Part of a small language model's weights.
Size: 15 layers, width 192, 6 heads of 32, MLP 768 tanh GELU, vocabulary 4096, 7.66M parameters.
Architecture: LayerNorm before each block, learned positions, biases, tied embeddings, normalized queries and keys.
Each number is 128 + 24 x the weight over its row's rms, rounded and kept within 0 to 255. Layers, rows and columns count from 0. Numbers have three digits each. The size before them is the row's rms in percent of the matrix's.

# q: layer 2 attention query, 192x192, rms 0.155, rows 161-191, columns 96-191
# k: layer 2 attention key, 192x192, rms 0.148, rows 161-191, columns 96-191
# v: layer 2 attention value, 192x192, rms 0.11, rows 160-191, columns 96-191
# o: layer 2 attention output (transposed), 192x192, rms 0.0931, rows 160-191, columns 96-191
# up: layer 2 MLP up, 768x192, rms 0.16, rows 0-5, columns 96-191
# down: layer 2 MLP down (transposed), 768x192, rms 0.0696, rows 0-5, columns 96-191
q161 103:128092085102128161140140104139128127152172106116125111136097083135150090132155150137091136111138125146157135104139131088108126104111158152089131157132087147106154138134106105109142157138109134104119138139146129108155142129165138091112107106164181146147120085108148131122155088129182105120
k161 102:125119136141133167115117134108103095033113135150140094144147132102148142131095109143113099145173115150177072151122160137155152118109157100122150160146139111129097118130129151073123126122157109161116125146164133102146177095142126103119112107118110127143121145119149138112123070105076139140
q162 105:149130129128157109110133056115076143152142104136120134115168127141095118132139093149139093086157142113107102126099094150136097153122156178118120134106125165092123142100111124088100133123102116124156123137152094113140102129144175144077137124097086165110139127149111104129121134129095172099
k162 109:153123145080145126158122128095110156120152109155137137115118126145087128145111150131130084090144126147126142092129109137146135123110119085147102162144141124152139140141143116101113158092101151142123143104148133093152119170139158095114141067166152128158162120108150128108140111151133158124
q163 098:176173107115160138141138129160133141143110121118090145163134133115105179105110089162099174137134139130114124139138159081157108158131134120142129094101123190105108109099176120122090078120131110154160128084156137129089116143137134119121150143144157137094120113115154124159106129149177101126
k163 095:077149144094140127125118108114148122134099119139083129119130121158091119150145121131096111158119147151088081193119126130163145130107125059112122127136116149161110092149146164124118103139111153145123167154135108129096150144147104090144090131136130141179133125138129132144121128107116157129
q164 097:085148137111171156107156165153119144115134121105151149143133133132102128147107099106152159119117045111159119152132176103154121180094107107113150130119123117111168129125128087087073134123114106143146151157086153112137119149160106097070143151146137155118091125149162127102130115112126149116
k164 096:103153143168113134118140134119093092119123160132104102138127150139106160097134147157105122109100125135099137129087117173131170095143120113138157181141100099102091144110145142154113125176139130123098113144126129099140160159131091163149148143117115110124087157125121170158130122157105134108
q165 105:183114130149131123147126158164145061121139093152122127142145159161101108110098105140140149147130159106115132144135154163104114141095139153107142105148089130152133094101129139090131074118124130056096131170116148113096153106113114082154076119152114113118113115155146101087147152118135091154
k165 110:168141117139166137129126119168130174133124119141130127128115126151141119170117104087059158087161138093111093157166117106219128176146132150109110124142154136144138104151087131160125136120146098137116135137126096120149137123119137050158157108123097137096101146141092154155125083125116158166
q166 110:130129115132113126102120129093120146116129170140148145175113123098090145103115059124107174123116152120088145142171114109152114128113084146143091109093164097160159124157163111138133130120104137134086076131112176138128183106141127131160103124127149165147132126104159137118076123127118112132
k166 103:136168145130119152106141125120108175110121118107112143137155121134144113114155105093099212157064129090096171123145110157113152128115095106131161121121118107079143151155117096133103078166105158137136119153158168126100101125137102144089108118110128116123148128169141123111175115122173144146
q167 098:100099141140104145093149134154160109098132121153156111152088095121106085137119120153147125163104099142137162122148117112124138138103159131108136112116145105133116142098150112092136134144137126109092135131096099132097127092131114150131159120138115091144133099116118105160139092103149168109
k167 106:144133105117123084129141134079142119140137104134135140137112162113121123157130131121140111153134130132133136098164140176154114088146112057162140105154148107157107121134146096146144154153140147131122099143169172122156118113160106111139141110121142108170125118159145165141117116080173084088
q168 113:156076133157125141126149138086098157089147146125101139175150136104127164132165080105153098100136126102129091159085138120100121137126114102121141156105144053102096135095122129141135137117158135153129104140118175176136118132118155139114097117111156139097100132119146102149122111148144131126
k168 102:138183124118101083117114146142157107140142142101106138147112116144126099105133065124089101143131103120135099135092180122151142150136137155109153163114121146115147122105141120109128149102150131116124142124116156110153104120096124126133158147094106171130166122118122121098122098130109097165
q169 108:125135118105138125154148112122122107109155135129127112104141153119129132126113107140144133132146122157115117104161133135140079113105140142123128078145129106141124151104132143092124194135136127180121095106134146148080137184103130143142187133165127169150166113124184120110108102177090118120
k169 110:133148138094092090149152123099108143110121110110178163151138159124150142091127131107176108110166170128120103074159135106097159122107130138097118107101115155077144154149139102152118141131121144119095149117164121141152096101143121124115078128125129110133152090158149164119141147156134106079
q170 114:173081119103140133183111107096104123116157120178151149149122134105128145062101123114105114129075157075131143112118102150149097161132114113191079086132120105100125145115167184160160132103146130116125130166186142111149147142118112159099086093105136175089130086097152141115122123149140112137
k170 109:117101136128099150123110147132127164125093154119176118111112099111124118095111154141089103132122143068127179126116181109118153134112112151114159106141142110127146147136141095125140148122145119117118169098139107154109133079125120119174135111133119138149168150149090116113164152163151148118
q171 105:134126156135124147098149114154153080142122149091161125116122126115181125098115137151119155136157152110182115107158137124124151131127110176129160084108137141137177127159126138104100115124124138100126123155137117134102138110109159154118150111129091140149116120100141120080109082111148078138
k171 097:133134150162120141156109112119123183112077106123117119085135135130122150185186143118116143130100133117120114109166159122117120145129144164131127167066135131088119130114104180104122106108111154153137101108123076138156109096141126123123109128117102078152129175105118165105123167118108185120
q172 105:164115100117129109104166112116110103110126109116152122132106137100136174128169157147155151081105115095134119110165113175137128110125143130108138092102172128124153156156172104093135115082137128134136101107122094143132089159116101156096142130108118136140152185111124135169101137137110141163
k172 106:096119112140146139171142136109137109124079141145102133133128124155096155146146166087133145178143117117168153125124157128144140088105106076160116154128104092114129153141170120130109110126111098113117121104166133139119164148166110097136132161122138138121130116115118121114094145081165103087
q173 100:141157136114121129118146115133130080125067131086139140123087093130116147153137152168143116115132191103154188108147125086113141090083152092158098105107138140124143134093145161122077143107088111158073172133109142129105101141161180115113129112150109089155157150098113126146161159164105139109
k173 109:112172125077106148149151130150137132125145142105098095097157133143129120152113107089137117119070140106145130139131137158148092146164161123143125118113191130124114153146097133124160127130080156144135086159087124124151102155104100132125145094162102110145132122136067114120110149121125074131
q174 096:139101124152156116154108161142152097098115110131135141118134146115137150179166156110160119124141093103128105171103130142145149178141174135112128107176134116112128162109137127109146129113104169124172138121066164137174146125135083125133102110150141125144149146150155165137146110123129141122
k174 112:102140111104133171127162135142099111108123122172124148151124110110129140120121131146152129127041118121185124142112129100135109128125115194096147126149135134128145158142109147172108151109141118108148159134103123136100112143120128149093112108147076092108083109138090110098141119108141149129
q175 097:086157148143097111099126135144150161170119105128155127117082099170166172119113160153140104122110146112106107120109163095117124085065122131114135115120159125155131165106134188095157106157112077151131101120095124115131124127152150177136136111152116149144101129086140144121127129091100149106
k175 087:077132104152092103148149176105108146111102132140111106108178118072138158184129107154113157146135117111111127132115174127103155092158118127111123141143115121132126164131096110137114124095137140129119089127164112125147109131127124122106157103139087093169148124150130119117130125102128128135
q176 104:115098113132161106135120140123138102128093114149080152114110134125095134139097152149140122105114120154111086130118153134169118158115139114143148134104126129128143146128171106106096140172136106155117117131153149114143104115153137130161167122162116135108153119082157147086095123166121136169
k176 097:089123114105131126108114163130068121124084133125118126149133113119133140139143152170136131147153145121100114128128074156090154123134119107129133164128158092154084163162145114104088129102091110110094124124084136165105094118131162123125122108115101104176136126184133145070137139139124139146
q177 110:103157125131133145133154113113148099117124150101154126116105154114142147105166074121144115143174086147110148118139109114104147113122203115141100119135105134162176128116131162135128160142128157134116125108121122182180150156130105148128142121113147119163173144114089134105118144124150121104
k177 101:146151121110098130148124109145127170102161108110140148116155143173154172098166165102084116109088114104137144110132133112185154142136119115124133105148120141126132130103138128120107128146133126114134130126164113108126102108139090171119143143153113120098124114174152111162147120089160115147
q178 103:101161056133104126145121136200149160164146134104130132112104102156154118125083151108069141114156103141105157131176141136124111118145173101129151093127138150161121105103120164139062168122104119132157124079101128129122106109111100170108112114145153108124121163140147110113139148122154164139
k178 103:093096170124123130125196121159112114130127120123138125175141073148114141161143172124142127155125108179118122138083100128092113125120089097125125153153130147153113105130137114153155116157128132130093120108130128089131128145122108126138102126124130121147101153121108136162133125166135136101
q179 107:104146098098142106102092135136127122129084105117115160081110129126171159089126143149100097125149138184164092137127113144120077096154100148143137141083119129144130128131159088145122150130079131131154102107149135145161118120080113115112112148164114131093129133121095102098094135118133139200
k179 100:129158101123136141128127126122129107144122114105117142133126116141128178091153161133122125142123121104160117129144101122111149135156152137138125139105145109161133170112127096107127100102137140121138129158110133132091138106106140149119136145163097112139093147121091124093149161132116128145
q180 097:098110102101149146131098107157165099156174142155172116111109096111138103090126126030105170173175098130131153117159117123134123112115164079111193121145137163109117144116134150156126109116127148136102136112107125151093125120129132105129137114115100146150131142197103134098117166128135140079
k180 093:118104128137142111132111122172124173120120125094102125110160110174130127152122166141111118139129130168148106127157167105107161188095132117101143127136131152138120128087107149151155087107130099094095129106130098117156137112117094107113144138135142107106105124150089167165092115135117122152
q181 109:171139137136106130148131103144168140141130128105106112134155129142126102115149144116080153133142120167141111123145186114132129141142156146114096123113183130129099127122166115106132149164117127140106117104120168100118122166090151106121111121136106107134133151165112107183141117123137175113
k181 103:128133123053107091113134170124127092123144090148124135144107103106122107141094132114138087092118149135168149123181165079135148155133124134134109112142142148165128127142120142138140148141118184095162161127102161106078118135121110123124125124150102191164156099135144123145113112149111125118
q182 110:093147130175112111156151101132157170148141100180106131134135134113141131116174152131110093123121131131136101110174139104107093148166125139078151134115144145194112107106142139105136091129160095112109101114123117131090117148117173133149163131127130163088141142149142109153130101133113147097
k182 111:122132143126152085157172134114155149137146142113137140145100149175106153130158105125128119118130111147119144144125146158140146116106082133096130101132140148147150077160117098107141114067129138123134100111165147099120112160119137131075067141083145100134143091146180131077111156122115159134
q183 100:177148079147114132151118155106139120136116132161118121127142092111146108139115110168140137163175116122150117121093168134150143153151126176142110134074128113100132103115141109129136124152152121133087116104141105117116077169096108072165153119102116093119127078161097150189124110134130111147
k183 104:152157104094108125127115126100159134144127163150141126095102139137110106155141121119115146109142137144121107094166108097127107136151176129114154100157094083149199148111108113140126170085124128115150156094116118106136094162174141154077141136083115159131137124149141142130111127130142123113
q184 102:180122116141147163134146089096145144176115104176123157145141111142124104130111135129120134173188153124119146120136118141147119152132116153104143172125107099111150132148105120139142121132126104089111114076137118121141114138125168127125161122144105077128131119099152117100090137111141072105
k184 091:130141118124116139165113139145102148106122136126114112135167156159144152125137113120096113110124119152124144168152134132108126144093123123123141121143120169147111134118148126142071124103136139133145097121104090154152110062145112106147102118125148120143161119147126119138130134143136130136
q185 109:122123139093121129131164172097156118116118163101150108150115117123135123124171123089145118146120102139124119123140099108126185172121192120122080162122101121118128135135123161113100121132154137120112117152139163176165124122124099122147109112123130137127094113155109136086158133145130147140
k185 105:146101147113150171090098138159089134140148142131142104150112126118124090082117112203140103127122128118085134103115135151105142110160083106135171122127091120159137151115112138131129108152089091159158123071113100143136163123136106143120144141130119137137119124121112137144146134138180138137
q186 110:143121174103138117097102138113132153108126101139145133079130086119140116141123137157175114119119155115124120091129144110117101192122134093123096116123093095124127107128162110147150148105077133143124110134176142129090148137151124168154115119106116116128107096198161143161136154128149149160
k186 106:108108115168093154149145128118152155137091134185154155089091128112156099140177148184106126086128130093117149102121108116114149132141152129101101109155177130130147144161113164150152125117140114149080126112105121126134115102136087138176081125105142126163123159143102097126105126114100115134
q187 118:131145137063096129144154145117143149113114087117114131133172137122139136131166093167111123139128158121129150145167110131126119125147155141157173124126116145108149123163152116119100140123115111172136128168100098100121117108157126148110146189138088154161125134125114089144129139080123127141
k187 094:127145123082132151146134171138109133137149141138160110137134153165094165115098137148156173101069113093127175124105093169111138123127167126164204128161089093113107111151115112158129119106114158151147142130163122086111106091122106176103103160091141087126114093113140124120171149137143117162
q188 104:086086105116165115120164159099145129150137140128082117130152188110108130122123126190139155141139116106057091099120179127104099095141110155147113150119111108143145153124089140175142112125102107130181139149169097142160126133133066111142166161119119135138129148160149121146089146117134087135
k188 103:146115131106153125112119135081111140117119108112140137118109125131178137137164153132112134077159106090147121097149097152147115148138073124161139153149124075131118156166140138120099114158172116107115101100110148105114106103130124088141134147142195148123120135127149131121120113123149143133
q189 104:126104173101123116108105131129113157179160110123138139153112156179132097088106132102087111101140136103119109088132117102163123164103073131116109165161184102105141126127088121127116136128127107121127122174113105096176171120146131126105107093101114114164089141116163165101124153137162152109
k189 087:093119147126116188139109132103100119104176116178122155173162110111086153158153142139109166141131123088124156107156136121087109169095094175143102134127129105105125151153102143110104105115112156123161114146106119088149117161107124076220138178145116127118127130125130116121142137130102134148
q190 107:154132168114101126101122182185159173135107165086100117091111133150117107119159112130096111133150130153152143123143141120112165157137114147151107134141113116107170119142129132124095123144132116062150136079149126135129128120121122134159139175144088128164090143132175147138151124113152133093
k190 109:110108163178113128175119094140131126131115116119110086153157147114133100113142146156093115080157140067128149146133144124152138110125129155094144134120158119140156122137082096127151088133131147133126047150125121138103147120088126110153129103088153118148135159128113165101072116129132166143
q191 099:160144194160129089103149128060149069175101152125152136141107104115128160110100129079124136121081117125149101141116110107130128112097142113128151114131112100112109126132124140143115091119123142139123103114132086154104165111123167152127144100145150152142137173115119169150078125097145138105
k191 099:144100128118119125110129166153097128146146142149130120116112186148132097141160111157107110088106139165108156118125150122102168137096126139132131119110140126127144090130146134123140141110069103112131124122103172148165110111155126121115081169150118115122152109104090151134107148151164145132
v160 104:069149075118118133162131131150127096143172120125143112152153117132163103102130142119142105143116133125138121106102092128180101178160058082124110111151143142143134137152158132117133153133149136156092143087150088112133154139117113127143136113171132146104134138144132117153118163129103134113
o160 111:165131127162183149137145124142116109161099143119091148124161115144152139107113136119151119090116122099192093159099144152168160115091162148151168133110139128140113149134123102110122120111144092118153131178106112148116145111126148092086107075128136173123120123129120114098125105159130092127
v161 099:118121113135142141142108128133122173126133091077127110180146166104121124077127127152151080138130120157119100106109114141127159104097144107093107137083149152114155139129157135134104112166094160140130119110103090131152108104119150121127134131101120126113131131132136173151109164113137158142
o161 097:139145081133113093138134122155123122083127130143158088163097130144138122167073108141115133124116150105136142145145179132114118104110145118112146166118102087122099133107129146117137160119133102110158148149148193116127094156167058113120117150105137120149121148114109130141157135131119121120
v162 104:114119130146127182156100134124119141114107116163098120122140138139074134163101131149089153097151137120120152152107129121129126137142120128154088128180145105130111107133187126072136100138082115159125105129115176114182124161141151150139130131126143131128147085145129100106110107122128125146
o162 106:139164101086160094111168125128123118120154137083177133107168089069124146126161088117117115181135095136119100107094121150087115179111149102146082122169145105134119116120112129104150154104137116100142157141134119141114124156112140108166121129132102138107128099151166131121140152110124121096
v163 104:110175137105127127093133100175158135098156127141177082140136156146116116142135135093132103124144147089072147125088116098143081145117144138118138140110160172081162145152168116138113120106130127152102136121135103178134095113165149122116120126150080139110168134138122112115089162108091118140
o163 110:087131089101175116175167134134089151100115134148096147107115143135127144140111126117093109137102133097203085155173127156208113146118138148117127145138134142133119127101103110146100118079158166135144128121124086131152081169101076122100126140152145132131115162140161113157144133135133134124
v164 107:151146131130132090098171116134141112121121141174178165121122146119121161110169155119147139134128133164158080140135123176135108145137087118163084147193086111108106116108098120158158162116129126111150155146119112162105111108134148096104156149115129154178110114151139115155119108110139107124
o164 102:126106168113186127119116129123154133136116093103137103094132107142152151125102117142103128063136136109114172154083122091160113132154141142132166119094158173124125133150117125123115067114112146169148146107166089135118118118103159145149140146118122116091184109113102126160158165107109100122
v165 106:129145134106144118124133142161167129128119166128124116142099153111091098126161147091152102141148142099110118131113110123124174129136144146135119118150069098185113079113185093099118128142146145141134121137153104168140145126127113166102083083114132116149106120160142124134133154118149140096
o165 116:129141128125166117118143149090105146108115138100134140125142119166131166150097149129124158140128109139115110147117149142164109084161142128139158146110150093129157165120118124180103082076134130159136105128114151161115125093112137149168130160161101138086155165111133143110122152134114124159
v166 107:126091135133164172128126116094158136134123160083095119145101077117106108120125119138111124160116135147134098144092105166126123140106152133132161117095129162169095146133103137089175159067109125093116139133136163095167119150109144113131153141135096113141101143147125142115147096111182145133
o166 107:120175164126129096126128100129104142111051132157120163124143108108149161160150135124146130159133092094115100154156136118162116110129105140162113152132111090101165148116127129112113126180131160140101125093127132167125131110141151164145154119163153139094139147144123082148094092137113167083
v167 106:139147135116145133155134144108120177133148098113147143161115127143143150190121099125134119183089146111159118129161099126109146157124126183132136138139116133149127166111122129143126151100154095120106137139093155091178111108141133101128173120144113140128125139096094134089103099115109116104
o167 116:128142107126097120086136109175073064129065156131135112128115122129129127138120137141121178136140128139109166124130114147121096094115148145125124128132133126059094092173119109147101140141150133124159099138110067096137174123168150112105132116120162136176121139115128145122107175120115103137
v168 109:157135138165138138108125109134126113105125126161145117113152104134146130093178140131083121129097074095093110115132098122158073158143159140087089080150095116157163135086116153145131142145112158127153120134119142118158095183110128153129118125154156111135142168136116190145135105114151167111
o168 109:109129138129104099159146157178124119140146107129126116143135145127149129133113175102108176146113122162163161140136108156057119142176114131146151124103142158139090132146172091118162141096124136135127147137146087121102114157154146124130137111117093151108130138146133074130128138095116109132
v169 101:108095138095100099111114137114130156158103109075113156189116139111133105137160080146143156165156154189123146134124106156082157105101111135146110130137116130137131107134167123116132176152101128132108100097104133147114125114127169087133144115156131111129100153088127136115156141147147131106
o169 106:094155136113121148128172131142127088085171114109143121109142168106114148118104135106085102142147131115128080100112115089168154118106154098092137128123125137150185112114129096142137132096120140123087144072122130137131121132131134144113126129094118138137148195150103112147129109112117102159
v170 095:159094127149097160157124139140123151106143104118072121109125109128104151150100164143079122137140161101105151197113060110156148124120113158135178116090109135178148142136131160084145146096137138120125146133139095134105125132097155170162158122124105112146148122133120145147157122159108098127
o170 098:068166140146159107118117094108083145166149139121138147138094141133105156106118141098118159108116173133084109094134152124124091115130150093094128156152141090103086112102141104125157131167130109119101125116134146144152084144143135084132102114174136102115136133148168137104065121164140103094
v171 114:096116108130114154117141144129127121123099158145156159119113083113162107157149152137123176180117141103135119105089167157130094120113114129194174178138113127105108176134109122156111121148139131121145150121145143124159124158118138127129148130153109146098129136119121108125184150141117116129
o171 110:138148155117121142112141085108161119129103126160137121129144093110149118104085116113140115131154113113154102116132101111117122118122118143136098126106134160124121106117132127175169112148103178143089172142103128136135126107129113089183118140149120077130161133163109094110097117143100146124
v172 099:140195097086149162139141117116156096120128121123118079155102130104157161137182111151158088107068101109114115144125135146150132140111124160111139122106146147131122129137116154163146125125134122084089111099189107108095147125091135120126114140136162153109147160150118127147132135158158149148
o172 096:154122143155121128096119125092080157166132134129122169176136162171131134133150144143106176179124144108134139106123124123176111098164135180147161089115122086100120130139128099107134120114137134139096114145107141108153162135124114159120150111127112066133120095135028123105153079121112149103
v173 098:137124080098112120112121131131126155119144107157137127128130135158132127111094126119110089128159110103096130123127152125094128113089168119132142175110168140076117165163157143130097104139146143117118105143106133121132132112169089169095132100124136141117138126164185111116152142155117165156
o173 116:146094117113082122148146129142113123112142171144130148104088128149131101133154154103109147127143126134116138089146164120139162184104139142120106140114127134098111115146144140121115161090122144111074167152164111127137137121070096101149122145076088118150113072145113134113130170103161137149
v174 097:141101100150125160108124099118139102168126149103110171139159105139113112127107137121100131130139106116111111133093140137142133100128112116113116088117109106120147157124115137113108112148090142128104128126140093118105181143071136118102158099100135155154131133093135110102125133144112172127
o174 105:097124135100134139138110122144124148076144145139120124146111127160173129099118135138142136124107142103157137101103177102096130116118125118156154145110093132158097161110114117110159126114155100112092094145135127108199093079118117185172112147159121127058153125123150145156109133149114091173
v175 108:108136121106117156162123173157126088156145124222090088113146095118099146096122127105157117108114178095113124136139104131115172120165130150182151096104110101142135124102075151145115116101137100152180132138138093159095117100147116109130131097124116111120170086103111090127133150121117128144
o175 098:131166102163136098139103128097125164120168110135092141116107090103087116134125080081129120131166149096107173099118161192124136099162164119097122103113120152106124134167131113143132155131118118123102124125076114116118173109085149131146132125123117166095139102116160138149089081155154116139
v176 113:158158127106128180168137131110123142117100148142113147119138137112127167101138119098112155158152160144141141159140126161127081107087117122088102107127167133132120127141133156115139102146114129088146115149148117136093124095107100138099110130144159088117181118116140095151133148105099123159
o176 123:131110129135191105105069136131086138131148104127133123173067125123135175121145110113123128094114123143128135132106118117161151130131127126088145171135117129094126129094100143138120131083144120137120110173128158144178132108156152108107088145093133132140075090106115126099148118132104144128
v177 095:101157114139141120098183093106132140132132111089165160086188134124121113117149108084153126154164110117119144129171117124125173098145134149098116151118160131144114094093144120117119108170159093094120119143144129122161109127126158099135144118139177132169139141117156077136142123095173146164
o177 090:146115154094114120159077141130123147138141099163109090126167153118096132130085156130128179105103152124154129108133096126144107137122116143114087124124112097098124156141126118173135130040141158128157138126098131124148132136147089134127108124125132110109125180123128178123129104169156131116
v178 096:116124120131150123088159118094091140128114125127140156119131091153113141138116123149136163102106131131124089104122138104146111110105109088142104125078084120105170123139119128075102135164121184115097125097120110156086109152100147126127151139113122153167101155127123112131166102136144162111
o178 091:134105187109089178223138092115125162098124126147113134133138143117147142135125122111153103123139169110145118138110134090111123157114157133152120169118121120104108122145152154142147104125102095122161132139153139126210131158169107132114091126129123120153147090105167171114171118113104097136
v179 103:105139084146147113104098139117135101135122122134145114073124097178138133129176126098117104138150130158119137107088095141127109117162134137147080085134141118184137126132142147121120143150157152160128119154142183091154156140101121141104091163150113156138151132129092078146162108150198167145
o179 098:124156106107095129142161128120150110147118116155090077131162171143165088097114135119161156131086126156108111118139140121106117154138134150104143152114131136123112114103187128163112160111080123130145109150162086155107085097135145142169144126082139141115157137132114152126125136125111081083
v180 101:129102152118131081087078148141136113112103117134117147148152130090153137156148126127117142109116171118164107136092147141103107125135101162150102126167103151089086116122096173125151153142141134169126104118138135114163119117094130158138106094141121120107160108122088161137161145096145074148
o180 100:110156143144122139138140132143146117102145143128120105108119129125084146056130110111146123138145113116122155157161151123134119133121118096128157125093109139128113112119165123124122096119149143129153110120124096160100075120098113106123113169086186119137106116141090116146141089077140131149
v181 105:119143149120124133130085132166150123140121114152105088113113147140114117130113154120100098170111151142136112141126096144108165171113149089126176096139105129117133147156145131098138126112158140117096115131122136159143115094148125174113133121140104125112121114120128188107132131124116109089
o181 108:155163120103139134134128113142116129127079117120164157131163107107145135163152122101121146115140143127124092166162140149143125142127138155086116136144154169151119138131091135152112113135142104133122121121102154153093129129128187116070106134157105118114102104151174116137106157085129103137
v182 099:149148154125130165101128146123117128115112156149107114147121150125145124097097107144141133105155144190125157115105147121118115123154154096146155113130090118165145078128123150113119121172093126118129073087098142177123073113124159129134133126152127099143130077092125071149120133122132146156
o182 097:113126115089154097136136102126154121133153117116129091150132067139130160084118113115059146172116135112151097148114170186133102128137114127126125106111128153125117152123129161162138159088109162127138129125140111091166136131104126140118096185142100169105192083117143129115168109116126135133
v183 097:130100108135135141148099145082118168175117128173165106161139144129120182105163142103173136117106122144137117157140132163143090109131100122157103159146120103133102073143143145138177170138151133121167111138142117178100099098144189136130124102152139069165118150113153105148129143089144118104
o183 084:107101131125127117106154109167143139126099139105103145115157111174159166144117122102092164095150177092135095129100150112073149157140134166156105124146147123099162141161134083125117082133098165116147126120135143094099098160125141158152125146107128120162115098157106081144126075182131121120
v184 105:112116091127114144118135134092116107117128145110119123128112117122179115110079158089105140149133105148151129096133164132129159161154148098106132118113126130138130152132102137149165132129130104119105136131145179093126118109118106126143104154141131136131125145114134121102173160170103128138
o184 112:132143130181079137143072144138173109147107151165133121148107152125124126149137071157172101152125131135140167174103139123097153134139150158123122127096127119087096139106153149125103174126149172132110148143091098150120085106161108104112111113107111087145152094132079122119091086135126132124
v185 102:143160120139137093083107138139157075128106127151166118139149086141124112154151144129121151132120127119111134120168131125124102146121121171185102137102093122135099124131133150133157128158112093088123132130132169110083155126116106070174105111129154126127134096163134122195174136128140141099
o185 105:122117149160123132133161138159119141148127132157137132104141133128094118134116076172121113108116081154116124179113151123129144156146126128111161098145146141118109100139112126160095124134136146148119143115116077153113145157148136123148138089077100098151111150107073138110151101146144165110
v186 101:132171108083139109154095124137126126131121120099172089130120133111190138161107132091101100111099110144127154142130119098174130173135180153136104120164103165126090126112154121145103145126115132146124122115088118075130148119149150103141091117133142143100149119148088145134085138077105090151
o186 107:171117128153125129073125137110149080100119128117121137100121117133134154086126130148126153108132142134158093127190128159145114119133063158096121136144125150128098118172094124088167137142158121109166124112150140128119110163111125152119191084132142130154119121116134133140148121117087136132
v187 099:116132126132106126139083107152144136151141105093150126166084136171110110072171132116138174079133120136121121110097170164095185089127106109181143149104108088130155131115156106164126107100184131161178121107115109146140116120152147139144128125113117129091164124121110130149110140142135146149
o187 104:141093117123094133101193117091121128121119149119145122127108136152119109130090083160159093138127136130098097158171130123104087124111182108095144130155147118147134120113125164118144138138109127151146140168093174130105126106114097133119092178093115165115115116153149123101159117165129116143
v188 102:152133118115150123131140142130137143109121095118153114146124145105165110155149136101107141147102169146134123161115119171113115091119111127120093143139148134128125148154176124135140123112152098101121120125144131117121160117158108126109107098132063135118110147175138174112148125182134069150
o188 101:156125163130147105125131159127148154138135146102116152095118097096139117121138129120118149132143146143123151107116132082096160112095169110154123128156159141119184099098088110143145144146124133069132169131127134167130125090125123123140146139129136074158151120112095114105142146126130122134
v189 111:147111139137103169136116123159099106114149149145109140104132145120123143113174143111144120140134150118104142122132113121106074114175159104131124133135122098119144130092181151161144113148114093122140126121143151127112105066146111108163114189087092104161125128107110150137132125136095037105
o189 113:098107114114159113128093138119178158171139092128135125150157108157133095114133104129108117094154122185135111135144183138142157122088118086143126092137118125142164111139120118132107119149106163111137145103119106105151121122152101161184110132152166119118124129127131143116076096147167133133
v190 111:133116117097143080131095133117109175120154163110137155133112109116103184157167110139077115159138124117145178132089151087114145135122138082127115123152098069108136096159129139135096150142102127142109103140099103125111119143133085139169132128142123149135119177147145162082094111155112218142
o190 110:139136124109113073174158086164128103085132120109133096111096147152152109109123113118148103112091112183119130094172110105132109153116143173147183167090063182171110139127127122127166111158159181133156090104135125111133142109146140127108130107138153126153085158127128147153138114131154089106
v191 098:113140112124122113106129115135115174130156128109135125133168105090132131080192108146137117150105141144104138138179143157085133129114141141098095177135168161145121172116110095070150121144089110115125131166137153116103120144096134113116118114148113130120155097151112103117123114100132114138
o191 107:145081112104140126101131125153103164142155141140108109123152112097126133130147107109136129116101125115104134143096119135148122136147143075131123166160081125123097119129148137089130145147173123088144154098109072138141132117134129090095127098084164147133150129106130154131130094135151173126
up0 108:094091141123089146100127128121127116179118122105122099107146163165124106086144171122129110101142180125085124131111128095116140129091118127168118105096150093155137123152112072141151111137113124121128082129125102103117180124144135119126149102134118144158108142113131132138116167133123087131
down0 090:114138125130132154151127117130187094136083084126178104115157114179163107123134106109166127139125140129101176149096169133146073109130124153150122081135127124165122113114126139127076153129083152132119100098118129135112139114108203140121104133129123149163132135133123088135107121159148103157
up1 097:130141152138132092127120114138135210101160111110156125159109106138134103145106115103120131147121164097114154130101084133132117126117083144156127152137102156103128117159111095119135162076168122078130136107084113123107118126117128130112136156136129132131134132120131079132121116121159169163
down1 091:147090115134152125145091126134155177113153106146113109147114110183146164141124131131163086152127076102167151144131109085093100151126105142118181112114099118127133133112118089114158135141155078135144133165134121160130128122114154132080133141107112123199145085118088145096158159181162159126
up2 084:174101113141130155144108102101114115187136083066096088146164127062115151147121096144134084149129123152177115140124123155123123124123109125140096109142134134118148102146140106119118133085120109151168136118160153156141165157106170140141159118134106118151122108129109132125113157151131082156
down2 094:103137162130125138131141141156146160140104115111101140085104093165122106112127110098131125110119141126151143127168125135117165126134107153073138122126112141095131113106107124097073128136128149124146122138130168133116151079146140116193120117131167086116189122134178119129067150106124134145
up3 089:109129134188129103145154137094115114137121113114110103144162129114147135125136153130132124124082180142123127128144112113133057130119139135147134104106156168117099093171129142110126121113128146142137092084109156142096139129116127150136106124116128138122116138170147121150171162132077127145
down3 101:126143138101128146182142111115161125171105180159118130101113171149149117088102141144111139136160125149162069149129135138157108142136134132093126163185148135112134144157129166118131112123126155167150164107105112109177127127134131130120164118151146158139134131094130056126092128139146130113
up4 101:137140115108124129102121111112126121164111131140120104112142117118132112119117119103138156142139148107083131150137133086139151146141161093126114082184138091134135121111102138114114167158121136133121162139134110079154150140168150118164108077143139130135098145106123110110138128149128090126
down4 096:135101150157131113122110172117157144152098117124109132141091121158123172116150126164112127119098144130111156129113115096164159142132110118110117092158076112096067136106121148110100137129153104154139121150131162122113143164105149143169125110129123131131132135084115098160159135138122136103
up5 108:115130117111120126144121141115153110132139128133123111103146135143101133133130142130126140086126096113146093156150150153130152126127122100178149119097132176095111116107173110124158132087129158110090091110155114121108156119099142095167134120136164179152144133174135111151128139132082110125
down5 107:156157077096130137153107063127131151118110091148135145103139138110144123068164119131149139117135123062113142150097155116155116145105128069092145137144127138112076151143134165134134120123165090087125149159126154124099148093142122119123113121142125132100101139138140133157118141130123123141